python train.py --d_model=128 --n_kv_head=2 --qk_norm=false --init_std_qkv=0.0506 --optimizer="soap_variant"
Each number is 200 + 30 x the weight over its row's rms, rounded and kept within 0 to 999. Layers, rows and columns count from 0. The size before them is the row's rms in percent of the matrix's.

# layer 4 MLP gate, 320x128, rms 0.0727, rows 250-268, columns 0-127
107,233,189,204,133,267,229,172,200,212,163,245,203,213,176,249,197,191,202,210,234,264,122,191,250,205,250,165,234,196,187,206,187,250,245,188,210,189,240,151,223,187,187,144,245,208,161,213,149,189,208,183,181,192,206,197,269,170,202,199,168,203,184,159,155,242,205,215,223,198,240,197,219,193,245,204,200,189,149,201,215,192,233,254,167,232,175,192,169,200,210,223,222,214,218,210,207,187,201,179,227,194,169,210,169,183,206,184,153,169,118,202,214,224,157,266,185,184,219,202,196,157,190,206,208,177,198,199,145
093,204,210,236,248,190,191,218,175,185,167,188,156,275,179,186,138,191,213,172,169,183,147,212,218,187,198,225,227,254,210,247,184,226,216,201,174,202,204,206,184,229,200,217,193,218,194,143,155,223,214,193,184,190,271,245,132,156,211,206,195,223,173,192,149,218,235,194,257,227,200,172,186,214,236,205,199,217,170,221,185,211,225,274,183,239,196,240,184,200,193,241,151,224,219,215,190,228,166,204,148,221,160,200,161,259,231,224,196,227,245,194,209,205,197,202,253,143,225,181,193,228,240,221,223,170,207,144,173
092,224,218,166,197,235,207,153,136,220,247,222,173,211,185,227,203,228,217,188,191,165,210,223,180,253,185,167,204,211,156,272,183,185,180,196,249,212,221,198,175,225,164,167,189,180,232,175,208,221,199,164,197,284,202,183,215,250,185,202,169,193,221,161,181,182,158,218,186,211,125,197,198,247,193,166,163,186,200,226,180,201,245,227,205,237,229,233,192,192,252,252,197,149,207,195,185,200,197,150,192,172,221,182,212,187,147,204,162,179,134,181,167,234,241,167,189,183,161,227,187,189,158,254,212,235,169,242,235
100,206,169,187,190,240,202,228,249,155,228,191,233,194,200,191,211,219,187,192,200,244,240,237,188,172,197,200,192,220,189,199,191,203,199,204,153,177,200,229,168,171,161,222,178,198,189,210,139,198,183,215,235,202,213,170,114,148,177,218,170,183,116,170,175,201,192,184,239,247,226,184,154,152,238,206,180,208,181,203,146,187,170,204,183,159,187,228,180,215,248,196,177,173,161,251,187,189,164,244,157,179,220,209,173,179,197,211,191,204,217,147,184,267,214,166,206,196,239,233,284,262,211,211,183,172,176,145,182
097,208,211,205,245,217,194,152,175,147,224,214,175,241,205,208,202,305,206,203,174,193,200,163,202,223,199,194,152,224,196,138,237,192,195,237,189,245,214,213,193,195,210,165,184,206,221,217,250,179,105,180,211,199,230,216,183,238,185,209,171,215,188,188,214,222,217,211,257,222,198,162,220,223,151,173,182,160,127,192,205,163,293,237,235,214,222,185,192,253,210,185,214,204,216,180,186,215,187,184,190,188,210,247,224,185,243,191,193,206,213,214,193,124,232,253,190,187,179,161,164,175,174,165,189,192,230,195,199
101,212,188,221,236,164,182,148,205,167,187,215,177,191,169,116,200,176,209,209,190,184,163,213,210,212,175,222,237,198,180,159,181,171,238,172,261,198,226,187,221,120,234,186,142,216,265,197,206,227,159,180,211,200,213,215,225,177,244,184,233,205,237,237,194,165,208,272,157,197,206,199,218,187,219,186,251,245,202,182,276,188,232,202,193,156,200,199,203,154,201,156,188,202,195,211,240,235,159,186,158,211,182,233,219,222,184,228,203,173,243,245,234,180,251,225,190,152,213,193,216,166,252,216,231,238,191,192,206
101,195,180,210,239,201,254,188,183,179,232,238,239,202,213,210,215,250,173,242,235,230,191,207,225,175,152,179,220,229,225,182,168,217,224,197,151,247,247,240,255,247,230,181,131,181,173,219,167,161,207,127,229,193,169,188,209,194,146,222,215,165,135,212,188,222,194,252,162,172,172,239,187,196,215,151,195,177,217,196,226,201,147,182,203,197,225,228,221,235,242,221,223,187,186,195,273,191,223,227,231,213,217,212,246,147,254,199,184,199,158,181,219,230,188,196,230,169,203,177,209,158,202,204,165,233,168,217,204
099,232,158,177,188,168,270,220,199,135,171,206,185,200,203,210,232,195,199,182,224,138,178,197,189,166,161,178,157,265,211,171,214,206,178,215,262,206,225,156,196,208,259,158,233,176,182,194,167,204,182,195,247,208,250,198,212,214,184,186,208,283,207,207,164,222,173,244,181,140,175,206,211,203,166,169,208,220,178,184,210,158,259,208,219,280,232,177,189,246,183,236,204,234,183,237,226,180,236,182,187,207,229,167,213,245,234,175,199,239,223,185,172,229,249,183,189,212,166,147,168,190,194,212,192,176,201,212,186
090,180,196,237,231,211,199,180,260,213,216,248,176,160,183,240,225,174,197,212,238,260,186,179,229,179,222,197,225,225,205,216,233,168,222,213,212,218,181,123,234,190,239,245,209,139,187,225,203,211,198,172,210,149,243,191,211,221,255,217,172,179,214,152,231,215,200,175,185,177,229,182,241,248,195,217,206,175,180,221,238,244,195,181,188,234,229,176,180,218,229,257,211,263,141,213,180,196,244,215,224,184,236,189,254,247,179,197,206,205,197,197,243,254,166,234,175,216,172,205,134,165,202,161,223,225,164,174,169
105,258,188,230,211,172,142,183,104,131,194,219,205,185,181,229,193,214,199,201,226,196,249,200,217,215,208,212,193,149,177,200,201,197,170,201,211,204,208,209,210,226,165,209,189,161,254,180,236,203,209,222,185,188,198,276,153,230,221,194,196,214,209,232,200,176,204,156,213,235,190,212,198,170,226,253,219,161,191,238,189,181,264,216,210,150,222,165,240,203,192,193,166,204,237,209,139,175,266,248,253,137,177,201,150,221,229,230,177,191,221,186,200,221,211,239,195,209,194,245,228,237,184,183,259,172,212,209,229
097,188,211,176,128,192,217,184,222,208,211,201,221,196,209,216,245,178,175,225,162,155,174,174,119,244,219,190,235,158,225,178,216,224,188,201,240,148,192,256,212,186,232,191,151,191,272,218,193,213,140,222,197,244,172,237,153,234,227,147,174,226,242,176,228,225,238,176,179,200,157,224,206,192,199,216,165,230,162,241,231,176,163,220,178,146,144,227,207,205,201,179,181,123,161,188,222,213,217,180,185,209,231,232,202,196,211,179,227,225,169,160,211,215,227,219,213,220,204,179,228,192,222,143,205,240,204,232,198
105,213,203,190,198,203,169,178,193,229,166,205,226,187,170,237,203,243,249,202,189,192,197,174,161,233,254,215,276,209,191,214,178,225,183,148,173,218,261,174,234,249,198,236,217,186,166,168,212,247,214,192,231,291,150,218,236,198,229,207,201,176,188,207,207,219,223,202,115,192,154,214,237,232,190,178,216,195,173,201,183,244,205,212,220,261,202,217,224,157,187,218,223,173,218,175,164,238,220,246,206,186,214,206,209,149,173,257,225,220,216,254,171,177,184,222,211,181,217,215,218,178,169,140,246,228,190,179,238
089,181,202,216,174,158,183,231,191,187,204,174,154,235,152,180,243,195,149,190,179,146,162,223,223,187,194,195,214,180,231,201,228,165,233,184,216,222,220,193,202,206,219,114,202,234,218,208,202,207,190,184,174,214,235,221,210,163,184,224,195,150,305,252,156,215,197,186,181,204,213,214,179,214,173,201,203,205,217,198,137,157,231,223,171,223,243,199,187,231,158,180,180,229,171,249,229,186,175,176,212,239,206,272,168,245,236,209,162,180,197,247,180,224,169,180,153,214,150,166,237,240,187,240,219,195,244,199,190
099,210,165,211,222,204,178,193,181,205,152,189,196,221,215,226,180,192,193,240,245,169,182,237,196,145,255,214,219,214,212,174,221,237,190,221,242,202,212,201,224,192,160,166,202,197,223,140,177,207,198,228,172,153,154,268,183,218,215,244,206,160,175,167,218,234,181,200,190,227,239,235,249,212,182,197,187,267,178,229,195,192,209,248,255,240,226,263,191,153,207,190,219,177,209,190,189,237,274,211,191,173,211,202,257,233,257,247,241,234,235,153,210,191,195,148,205,142,205,202,181,174,215,193,249,177,183,187,178
105,228,198,240,238,155,203,219,236,181,250,182,200,230,214,251,205,189,175,217,171,214,172,203,248,119,164,143,186,201,146,224,178,159,241,179,202,204,159,156,237,235,228,225,194,212,179,169,198,185,210,237,198,168,179,182,237,175,195,199,174,243,250,167,250,163,245,158,190,166,188,228,161,200,249,190,216,276,235,170,194,194,177,208,204,244,254,195,190,211,237,172,250,186,173,177,245,185,176,161,219,165,206,187,200,188,206,201,197,182,235,257,159,222,218,212,174,245,215,193,221,163,212,169,222,218,214,218,227
092,187,192,210,216,188,216,168,225,216,218,234,172,221,195,227,222,163,178,226,205,173,155,143,230,201,201,180,179,240,220,240,212,135,162,225,129,236,189,186,188,214,225,221,208,183,163,223,214,155,219,224,208,195,140,172,223,213,162,183,185,184,152,259,191,153,233,207,119,172,197,125,227,190,185,210,207,176,174,259,185,233,171,263,244,214,193,208,235,175,199,228,223,177,223,184,176,197,208,207,230,165,211,224,218,175,195,232,237,214,167,242,235,200,193,185,227,203,192,181,199,237,127,189,169,233,177,135,204
095,163,198,206,165,176,238,176,188,245,156,234,162,222,191,275,187,233,171,171,225,195,233,164,214,164,176,174,226,174,224,173,201,175,163,262,199,160,203,244,166,160,190,166,201,171,144,190,184,242,176,198,236,212,192,122,121,188,199,245,199,175,166,185,182,247,221,253,223,254,222,202,184,192,137,161,166,197,193,198,214,206,178,203,186,203,201,199,209,230,244,149,228,176,163,224,190,223,214,165,180,199,234,235,190,209,168,214,214,240,184,148,178,192,230,220,166,224,222,219,204,216,193,229,219,138,213,210,197
113,187,217,204,196,204,159,188,223,218,144,196,274,158,193,180,234,206,146,229,207,198,174,216,154,204,143,192,209,204,160,187,232,205,152,226,238,208,259,274,188,225,181,176,174,203,255,130,198,224,255,175,218,183,146,231,234,215,191,137,222,193,168,182,276,212,226,196,205,244,221,205,204,237,203,204,185,201,184,191,216,249,234,176,221,164,238,157,182,213,211,177,199,221,162,185,200,162,227,208,212,227,176,222,227,240,189,156,208,219,212,206,199,217,207,210,166,178,208,219,196,146,177,179,180,222,244,195,130
095,212,225,170,187,206,218,240,215,199,213,213,214,227,186,161,191,192,185,199,147,187,179,195,105,189,238,210,193,204,192,212,195,224,198,202,178,248,216,228,130,200,192,250,129,219,211,232,182,133,217,177,233,219,256,166,231,218,176,214,195,210,256,161,213,196,194,162,161,204,218,177,207,219,256,146,199,244,109,186,205,161,201,195,199,189,249,180,182,186,197,208,163,238,232,194,233,217,184,201,187,199,185,248,244,221,229,205,226,192,128,160,215,179,183,191,217,193,213,180,210,239,121,201,185,204,235,188,182
# layer 4 MLP up, 320x128, rms 0.0722, rows 250-267, columns 0-127
106,184,206,175,238,255,175,186,195,184,222,255,264,225,203,218,150,175,141,189,199,196,207,194,203,207,168,197,204,220,192,205,187,237,186,163,164,175,217,134,180,163,178,213,207,189,235,193,163,150,225,157,153,158,219,256,181,191,182,208,170,207,237,211,201,130,174,207,201,211,219,178,179,138,225,214,276,224,148,220,224,225,174,159,177,158,155,182,197,160,222,212,191,220,181,245,174,182,169,255,254,205,208,173,200,169,224,152,213,203,197,178,225,214,173,153,229,204,219,153,230,234,170,188,199,225,216,162,172
102,235,255,180,200,197,217,205,206,190,150,163,242,197,261,181,198,192,161,200,242,167,253,232,147,169,159,192,191,157,191,138,194,185,193,149,179,210,223,189,171,171,195,148,193,212,197,251,213,211,202,275,173,241,156,241,268,136,230,158,157,221,241,264,221,220,230,209,191,185,235,237,192,224,178,202,219,177,213,209,187,174,189,247,197,188,204,198,186,186,223,175,192,182,205,174,224,172,185,158,231,238,238,161,226,144,184,241,219,180,154,171,168,240,206,167,193,183,225,208,202,196,192,232,185,207,188,208,199
111,174,248,239,194,155,188,180,175,254,162,216,146,184,151,218,203,189,217,264,156,233,231,227,220,199,220,135,205,205,205,197,197,178,254,207,204,200,193,193,218,191,227,181,174,239,234,242,220,215,233,161,209,187,182,197,208,238,237,154,256,187,166,174,228,261,186,201,154,202,214,210,266,193,170,181,203,166,194,242,209,187,218,247,150,194,210,226,165,184,206,244,221,226,220,218,138,187,252,246,185,210,231,192,213,218,180,189,186,237,200,169,169,212,149,173,142,157,208,178,163,179,148,200,216,192,151,194,184
102,177,190,135,231,206,216,217,185,188,201,170,180,224,186,184,271,211,213,164,208,193,162,183,143,202,201,238,191,182,239,119,251,192,170,171,219,165,222,187,155,224,213,211,230,167,169,202,191,202,209,251,139,207,213,212,208,181,219,202,188,211,165,203,166,208,236,194,187,166,185,194,204,131,209,159,210,191,190,205,182,195,181,240,204,197,204,195,190,214,229,176,194,140,226,183,136,272,245,235,250,222,226,164,229,139,157,174,248,259,224,258,245,233,190,180,210,225,183,181,209,220,186,203,232,179,196,234,220
094,211,203,190,212,234,185,149,153,208,161,220,174,227,211,234,181,198,125,219,151,209,159,219,237,210,233,196,130,219,163,160,173,243,204,240,172,164,200,212,202,176,213,195,246,183,234,266,245,206,182,208,194,213,160,178,202,221,178,196,205,206,184,195,163,144,232,232,148,193,154,212,197,238,194,280,193,165,208,186,193,183,169,192,222,153,170,159,200,172,181,198,182,168,181,215,229,197,184,188,174,187,191,196,161,221,132,159,174,204,191,181,206,196,183,182,222,182,232,244,176,213,202,142,255,231,158,181,137
098,196,244,203,190,181,202,210,165,176,199,217,203,205,193,191,201,195,221,219,176,189,208,214,193,251,178,205,220,199,187,224,211,180,249,209,256,282,185,150,144,151,210,209,184,201,255,177,211,183,154,159,221,193,205,179,153,209,182,193,231,151,199,233,220,161,234,266,206,174,159,208,175,150,201,224,234,265,118,213,230,175,234,200,181,155,188,158,187,179,170,204,222,212,145,162,222,202,210,228,217,232,198,265,213,205,236,214,213,181,226,214,215,171,257,206,221,190,196,164,239,157,228,202,280,213,207,178,189
102,178,161,165,190,177,205,210,169,182,221,157,161,186,191,220,235,165,263,184,204,200,264,147,179,233,173,220,191,158,231,176,191,227,220,129,192,223,218,184,184,208,217,244,165,202,205,205,253,222,233,231,209,204,248,235,166,204,211,247,171,227,150,246,201,213,158,126,221,197,228,182,219,185,174,280,206,180,275,240,216,232,220,225,194,203,198,222,197,187,168,217,179,216,192,176,225,213,224,185,164,185,198,202,207,246,162,205,220,186,251,197,259,203,158,163,213,206,125,193,192,164,217,213,186,179,206,225,209
086,268,194,174,225,221,264,171,229,184,171,219,176,216,231,220,176,185,161,227,246,183,195,210,176,162,150,192,159,243,194,197,186,212,216,212,205,162,217,199,255,210,245,231,188,158,179,220,192,188,198,208,226,204,250,216,186,260,190,198,125,245,186,214,195,191,110,229,233,180,219,209,152,200,219,151,228,235,204,226,201,160,152,188,217,254,216,214,171,178,224,209,170,189,174,242,216,197,254,222,168,214,228,191,221,232,198,153,191,290,192,206,211,238,226,177,184,207,212,204,208,202,202,191,167,191,182,262,182
090,194,199,238,231,196,231,229,239,197,181,212,202,194,188,206,181,205,128,192,228,208,216,173,230,230,189,188,264,212,156,202,218,184,178,253,197,176,173,150,213,189,155,231,225,154,160,172,191,188,190,184,234,181,214,221,235,219,207,177,190,175,220,164,164,190,154,169,182,136,227,193,215,237,225,202,195,163,188,179,179,253,147,174,228,250,257,179,185,236,234,174,210,229,135,188,185,165,207,181,183,192,177,187,267,255,219,180,192,239,203,217,223,216,235,222,216,174,124,194,187,166,131,183,235,223,170,203,158
091,213,241,186,219,220,233,177,127,199,218,262,225,210,242,213,191,239,258,202,240,163,190,179,200,180,260,194,215,186,206,167,203,172,205,210,113,209,221,212,199,252,171,220,181,204,237,223,252,200,232,203,194,213,193,184,219,232,210,181,179,187,146,205,230,218,215,186,186,215,208,212,206,205,238,183,191,145,181,213,215,166,218,266,124,160,182,207,226,230,216,188,126,151,230,189,180,172,247,215,233,168,180,189,237,199,234,189,191,181,210,165,175,190,144,245,236,233,236,275,187,204,216,181,190,194,203,199,221
097,191,203,167,201,260,151,184,178,194,218,143,157,184,194,227,154,174,188,174,175,212,214,173,214,172,173,222,193,194,208,134,174,231,174,263,269,120,192,234,196,157,203,223,246,226,187,253,159,231,191,177,209,220,191,189,202,260,238,177,162,233,207,194,207,203,167,236,205,208,211,176,190,180,213,185,211,200,234,223,218,165,171,201,224,262,180,236,188,249,206,212,154,158,203,185,240,224,281,183,198,200,208,182,189,187,221,174,222,217,242,259,207,195,172,233,227,199,186,230,198,179,169,203,141,170,174,201,238
093,198,229,203,200,212,220,176,167,225,203,115,142,225,200,171,221,231,139,245,192,214,205,207,170,189,190,160,158,231,175,186,278,222,191,263,179,160,223,202,193,158,151,189,168,194,242,166,155,151,194,212,146,171,204,188,169,218,185,199,181,166,185,196,231,194,191,198,191,204,230,217,153,150,244,215,214,203,226,177,182,190,175,209,218,155,199,146,206,187,242,157,190,203,199,230,222,190,233,210,175,186,190,231,172,226,244,195,213,250,226,225,147,218,212,166,193,258,194,206,180,272,220,150,240,186,217,238,204
101,230,211,228,226,196,194,191,159,207,123,206,223,182,200,215,125,238,229,244,183,216,226,167,228,216,195,251,181,191,201,221,200,259,186,167,219,236,131,207,201,184,146,198,248,228,254,165,209,223,220,224,221,250,190,282,198,212,216,186,232,190,226,216,230,251,181,238,168,206,170,218,196,186,177,198,221,243,186,209,257,191,176,225,202,207,189,169,166,212,195,204,200,184,203,159,222,206,260,221,174,186,217,192,204,183,159,259,201,200,226,211,205,187,180,185,191,241,259,192,253,237,221,130,195,208,252,166,189
091,171,157,201,194,201,190,225,159,156,191,178,216,175,180,160,230,179,187,172,177,206,150,188,205,167,191,194,216,237,208,167,170,252,195,192,196,207,223,251,216,197,139,217,220,235,229,177,199,190,136,176,205,219,243,184,179,196,195,163,202,172,254,199,193,181,134,238,239,185,178,174,197,188,162,156,183,186,221,176,181,178,222,191,203,188,194,164,216,159,237,242,177,191,211,189,187,224,167,293,202,166,188,221,259,199,208,140,265,155,275,178,196,241,194,170,254,194,202,164,230,229,217,175,237,211,198,149,206
099,177,219,241,207,176,216,235,202,251,173,190,176,181,182,219,211,232,195,184,252,164,170,210,194,272,230,238,269,177,247,200,194,212,186,201,217,171,192,209,196,171,206,183,163,175,138,230,206,192,155,198,198,207,191,191,178,173,230,243,214,183,203,266,180,170,121,213,190,183,202,177,225,185,214,217,203,180,157,198,181,201,184,211,284,194,151,216,241,243,182,238,178,223,171,165,216,246,207,223,151,217,278,214,241,218,192,216,194,201,214,179,181,174,151,215,200,206,144,205,205,251,235,224,160,158,221,157,187
090,237,225,166,218,174,234,214,186,214,172,231,161,257,216,203,166,153,191,204,204,207,166,216,249,223,181,221,202,149,196,263,217,206,184,233,167,212,149,194,167,177,188,241,215,212,164,269,151,182,247,175,180,187,199,145,189,172,161,201,186,237,194,229,205,164,218,197,216,195,199,143,265,193,251,222,259,211,157,226,231,255,201,157,217,224,175,200,252,174,225,196,183,172,144,221,208,202,187,183,222,195,169,212,169,186,196,249,201,177,210,226,190,159,183,232,225,246,211,211,225,270,184,224,173,232,220,167,222
091,259,216,168,181,196,233,164,190,237,214,218,218,166,204,194,213,179,194,167,195,236,188,279,160,205,140,260,186,189,207,187,219,244,182,178,173,225,214,179,167,196,215,228,222,171,223,197,174,196,197,234,207,152,204,204,119,203,192,173,166,218,138,211,211,181,201,176,195,195,236,221,201,183,208,216,222,183,254,207,236,184,200,188,195,155,219,207,230,180,200,155,175,150,197,197,273,131,276,194,224,222,220,195,197,207,200,283,181,190,178,194,130,196,189,170,221,198,223,184,239,194,219,199,172,178,127,218,206
107,213,234,218,183,209,287,194,190,202,188,169,177,170,187,159,176,220,226,230,217,220,205,210,242,223,201,182,243,228,191,183,219,205,181,201,188,193,205,155,201,189,264,181,223,180,227,191,201,202,214,208,197,242,228,138,236,160,234,174,219,267,161,210,155,128,169,195,213,151,199,241,144,174,262,119,180,213,146,181,171,223,201,231,231,229,174,197,218,206,182,186,175,150,208,187,169,243,167,179,174,219,187,194,162,198,174,214,144,197,195,168,152,164,193,237,159,213,196,234,226,215,219,220,214,173,179,244,186
# layer 4 MLP down (transposed), 320x128, rms 0.0725, rows 250-267, columns 0-127
101,207,189,200,124,195,241,213,159,191,230,217,207,192,209,204,199,163,231,157,179,170,200,214,211,153,257,181,211,170,184,125,180,203,236,204,179,223,167,170,198,156,228,225,163,207,141,215,187,193,172,243,237,176,213,196,263,197,204,200,171,155,204,212,178,216,250,237,251,202,217,231,246,265,212,191,152,208,238,184,272,178,219,273,207,237,238,221,237,202,198,200,253,176,212,221,204,186,201,204,229,172,186,197,164,222,190,179,212,179,128,202,141,182,234,207,180,190,207,215,205,183,205,227,187,188,188,216,139
107,280,223,207,200,244,198,236,165,194,150,195,173,214,218,185,154,195,157,198,186,192,230,210,191,192,187,195,191,186,192,192,200,228,163,201,170,157,243,145,211,218,195,185,200,231,224,203,180,257,205,286,155,206,226,227,221,172,255,219,149,210,185,234,213,229,251,194,200,217,244,210,226,200,204,208,241,163,188,208,145,176,202,279,211,249,215,179,154,167,233,231,194,224,190,167,194,207,178,186,204,218,252,229,234,140,213,220,190,170,178,149,202,219,180,239,211,172,202,190,139,196,207,238,181,181,202,129,218
098,227,222,198,195,234,204,233,218,183,246,202,233,214,230,209,190,205,173,164,268,136,180,180,226,225,158,240,186,195,196,163,236,201,164,179,158,193,200,221,184,200,257,224,175,212,161,162,198,168,190,215,195,155,165,223,224,193,238,228,154,182,236,221,215,154,184,197,207,173,161,188,205,180,243,278,199,227,183,182,185,189,183,115,248,199,131,172,206,199,163,191,191,166,189,151,235,222,159,193,164,189,150,217,176,186,221,177,163,194,194,193,248,214,205,198,228,228,172,263,198,190,207,142,184,225,260,215,217
098,169,220,235,172,205,195,273,168,155,190,174,244,174,147,177,187,259,191,217,165,157,190,207,229,175,193,163,216,208,143,205,251,277,177,186,275,190,233,203,170,186,224,207,212,205,182,207,184,209,234,219,190,160,176,170,192,148,247,196,196,209,167,201,157,152,198,212,190,229,170,219,189,173,190,181,250,246,165,191,179,213,212,231,179,142,232,152,192,152,187,206,180,163,185,220,204,161,224,197,208,187,232,213,242,221,169,254,172,215,236,181,210,215,213,193,196,179,197,173,196,255,239,184,222,168,142,229,162
097,157,223,196,187,211,228,244,190,198,208,235,290,178,221,242,190,198,183,193,238,205,170,240,208,189,175,225,218,288,227,227,145,214,146,240,219,164,230,201,172,243,124,184,191,229,162,234,178,192,216,185,221,238,194,168,207,230,163,186,198,224,207,190,156,163,184,180,172,229,200,191,232,193,237,210,162,182,233,217,157,231,179,171,261,172,175,167,219,185,199,242,161,219,198,233,247,186,225,237,182,206,166,237,165,156,172,218,207,214,212,223,193,199,236,199,232,195,231,235,166,225,234,241,168,239,231,216,211
103,189,177,237,172,215,203,185,193,222,162,177,241,203,185,239,191,138,202,192,215,209,201,226,211,130,209,178,180,131,163,193,224,201,239,165,232,188,175,225,189,145,223,204,210,213,183,181,144,211,174,164,245,177,214,169,211,182,198,222,175,191,235,175,245,171,211,228,180,205,193,213,171,127,148,183,207,210,188,151,184,264,196,198,239,115,187,179,185,182,171,159,210,218,229,213,232,220,118,192,182,183,177,219,209,230,201,185,171,165,175,204,153,145,202,169,154,188,198,167,214,162,184,216,238,237,160,157,200
105,210,213,185,128,228,123,246,203,207,142,155,179,186,220,146,195,183,233,173,211,171,157,158,237,220,182,202,174,166,162,188,171,178,222,220,293,215,174,172,180,189,210,201,193,215,247,166,246,167,239,248,220,205,224,182,216,181,226,191,167,218,226,209,220,207,146,98,216,187,151,190,154,224,235,220,189,198,213,236,157,210,232,220,200,178,173,187,153,197,196,191,190,214,192,206,224,206,227,202,199,197,169,155,174,224,170,209,196,215,209,220,205,175,239,231,205,211,189,277,208,233,179,192,179,219,218,183,225
097,197,183,198,200,200,170,193,230,253,234,202,166,190,241,196,167,234,223,195,240,284,249,212,178,216,225,176,223,149,177,168,163,228,208,214,186,165,202,210,215,205,149,219,138,163,202,201,251,210,183,152,193,195,235,188,199,201,207,218,193,212,222,221,218,164,144,186,239,201,190,166,142,178,261,206,166,171,200,210,207,264,209,215,218,179,151,170,185,142,264,202,209,158,242,173,184,154,217,210,196,205,196,200,162,193,213,254,198,225,222,230,200,235,176,221,205,188,187,251,204,222,133,230,209,171,238,161,253
089,220,193,182,176,204,167,160,147,216,222,175,204,247,199,206,178,238,299,197,155,205,194,185,165,216,193,250,130,227,254,210,208,211,219,187,213,223,218,285,178,205,215,203,169,217,205,224,183,196,240,230,184,211,154,219,184,143,213,207,191,194,136,250,217,223,220,247,208,196,145,223,198,147,175,191,213,179,197,214,210,151,194,235,201,205,181,195,198,163,162,206,174,166,257,185,207,211,189,237,210,171,205,231,184,151,179,187,175,183,182,205,157,161,199,153,207,179,220,210,182,190,234,237,236,172,231,264,245
091,208,206,188,198,223,196,234,240,243,147,209,221,225,196,179,137,224,188,202,222,126,127,191,218,203,226,171,161,211,212,187,201,207,198,219,185,233,172,164,189,225,256,173,227,243,133,225,180,191,174,186,228,205,222,153,302,192,155,187,175,227,165,211,166,201,172,198,188,157,226,155,168,253,171,195,200,194,248,188,212,194,197,216,187,224,204,199,198,190,201,221,206,214,164,216,241,235,128,153,219,227,249,190,217,227,188,158,238,176,188,190,172,202,192,204,219,208,239,165,182,229,243,211,149,235,181,159,193
102,227,196,185,251,250,191,211,174,155,173,203,176,167,226,181,167,243,218,196,221,209,230,219,204,144,186,230,177,198,179,179,159,241,197,214,172,230,206,167,205,162,194,191,224,190,197,194,202,212,206,159,271,167,205,179,204,214,217,223,206,219,179,190,156,171,192,226,207,230,233,156,226,208,189,197,229,160,243,227,230,195,245,231,173,272,199,169,198,224,174,204,210,247,199,220,186,147,250,204,248,168,162,212,170,246,181,221,202,199,236,281,162,235,194,169,241,124,167,197,186,181,172,231,182,127,199,172,158
095,215,188,177,252,256,231,206,183,203,182,226,220,213,196,195,155,213,181,193,179,208,225,189,224,219,237,128,180,170,218,254,178,233,178,153,187,202,195,215,218,235,221,190,222,234,186,222,228,237,195,213,194,215,190,170,190,129,193,186,179,207,196,193,193,195,286,175,212,237,200,180,208,237,254,237,218,205,179,166,230,172,205,241,243,290,241,201,200,147,252,216,217,143,160,217,217,202,184,162,244,186,214,251,154,233,180,262,176,202,201,189,220,211,256,214,234,208,224,191,214,149,203,210,230,166,165,198,216
094,204,199,197,197,176,212,199,190,187,203,219,224,185,158,200,222,182,253,201,242,199,229,163,152,237,243,221,198,201,182,215,158,227,243,160,199,170,134,212,186,178,189,223,222,193,231,173,215,181,243,217,227,170,219,217,187,202,210,154,234,163,151,193,236,246,276,185,145,254,176,251,196,166,164,186,259,182,173,194,234,211,201,201,177,190,173,201,222,162,199,195,269,164,257,190,190,241,265,240,257,170,180,189,228,176,183,220,157,200,206,221,210,147,240,206,178,198,231,207,232,189,226,223,216,159,249,191,219
092,190,231,235,173,213,178,197,158,168,212,236,189,212,230,147,187,218,221,144,229,178,191,219,265,170,205,121,230,198,170,166,173,217,183,216,168,228,155,156,198,183,204,189,183,234,145,154,199,230,197,227,220,203,171,192,210,179,125,194,160,215,188,216,204,212,219,226,199,183,231,210,206,239,197,206,196,232,219,217,229,136,213,192,167,186,224,205,235,175,185,122,185,217,210,158,208,168,211,219,204,208,236,233,199,244,245,209,217,182,203,261,205,185,123,182,243,199,167,235,261,259,166,192,183,219,220,217,168
107,253,203,228,217,248,262,218,126,177,238,223,147,183,198,188,221,216,186,219,175,192,171,218,209,208,166,197,232,200,233,233,201,168,210,216,242,188,169,172,200,231,255,233,215,136,167,208,261,142,232,189,201,248,189,185,179,191,225,232,231,226,211,206,232,244,168,159,205,181,190,162,174,213,214,234,230,241,209,255,195,193,140,238,244,213,166,216,253,202,230,240,195,233,177,186,180,200,167,226,185,191,221,203,222,243,173,144,179,228,138,203,164,181,197,200,191,228,199,207,178,225,212,188,130,210,176,199,175
091,144,167,227,180,252,176,202,226,185,159,188,183,221,173,205,223,227,206,232,173,194,152,192,154,181,207,183,261,239,201,201,228,214,156,163,247,228,243,193,198,117,199,215,215,137,179,181,203,192,173,256,208,240,183,173,188,216,278,213,262,247,211,181,196,168,198,199,172,204,232,254,206,199,188,176,188,184,239,213,168,224,195,236,172,213,246,170,142,188,199,212,215,194,221,202,146,184,203,240,156,225,224,200,184,182,249,231,192,176,175,147,243,189,184,213,183,143,209,223,184,183,173,193,255,181,206,191,165
095,207,189,181,113,189,213,213,195,246,177,230,140,208,207,248,228,187,170,197,186,210,194,143,254,155,192,233,201,191,221,161,196,259,225,218,153,166,254,129,144,254,190,188,207,154,164,195,183,200,186,156,187,183,193,142,154,244,199,155,231,203,173,164,211,251,201,195,235,228,192,148,140,196,172,182,215,182,224,221,190,211,196,190,226,235,211,221,207,210,218,232,146,159,213,215,228,182,228,223,217,164,199,197,236,179,213,171,228,207,236,182,188,204,221,187,214,182,189,255,200,169,183,227,250,211,185,223,227
104,246,162,239,193,184,227,178,175,182,234,156,181,224,217,209,228,144,180,166,173,183,222,163,247,214,220,223,215,202,188,213,229,227,238,206,165,176,153,242,241,178,221,229,222,203,181,244,217,245,216,182,202,213,227,161,171,193,162,168,212,185,223,176,201,199,197,181,286,164,185,180,144,180,150,195,123,239,199,174,189,177,177,154,199,272,158,227,210,125,232,202,211,173,198,143,210,202,210,234,240,203,218,194,227,174,168,223,198,207,209,175,244,170,191,220,195,202,221,208,206,211,260,177,206,139,175,217,199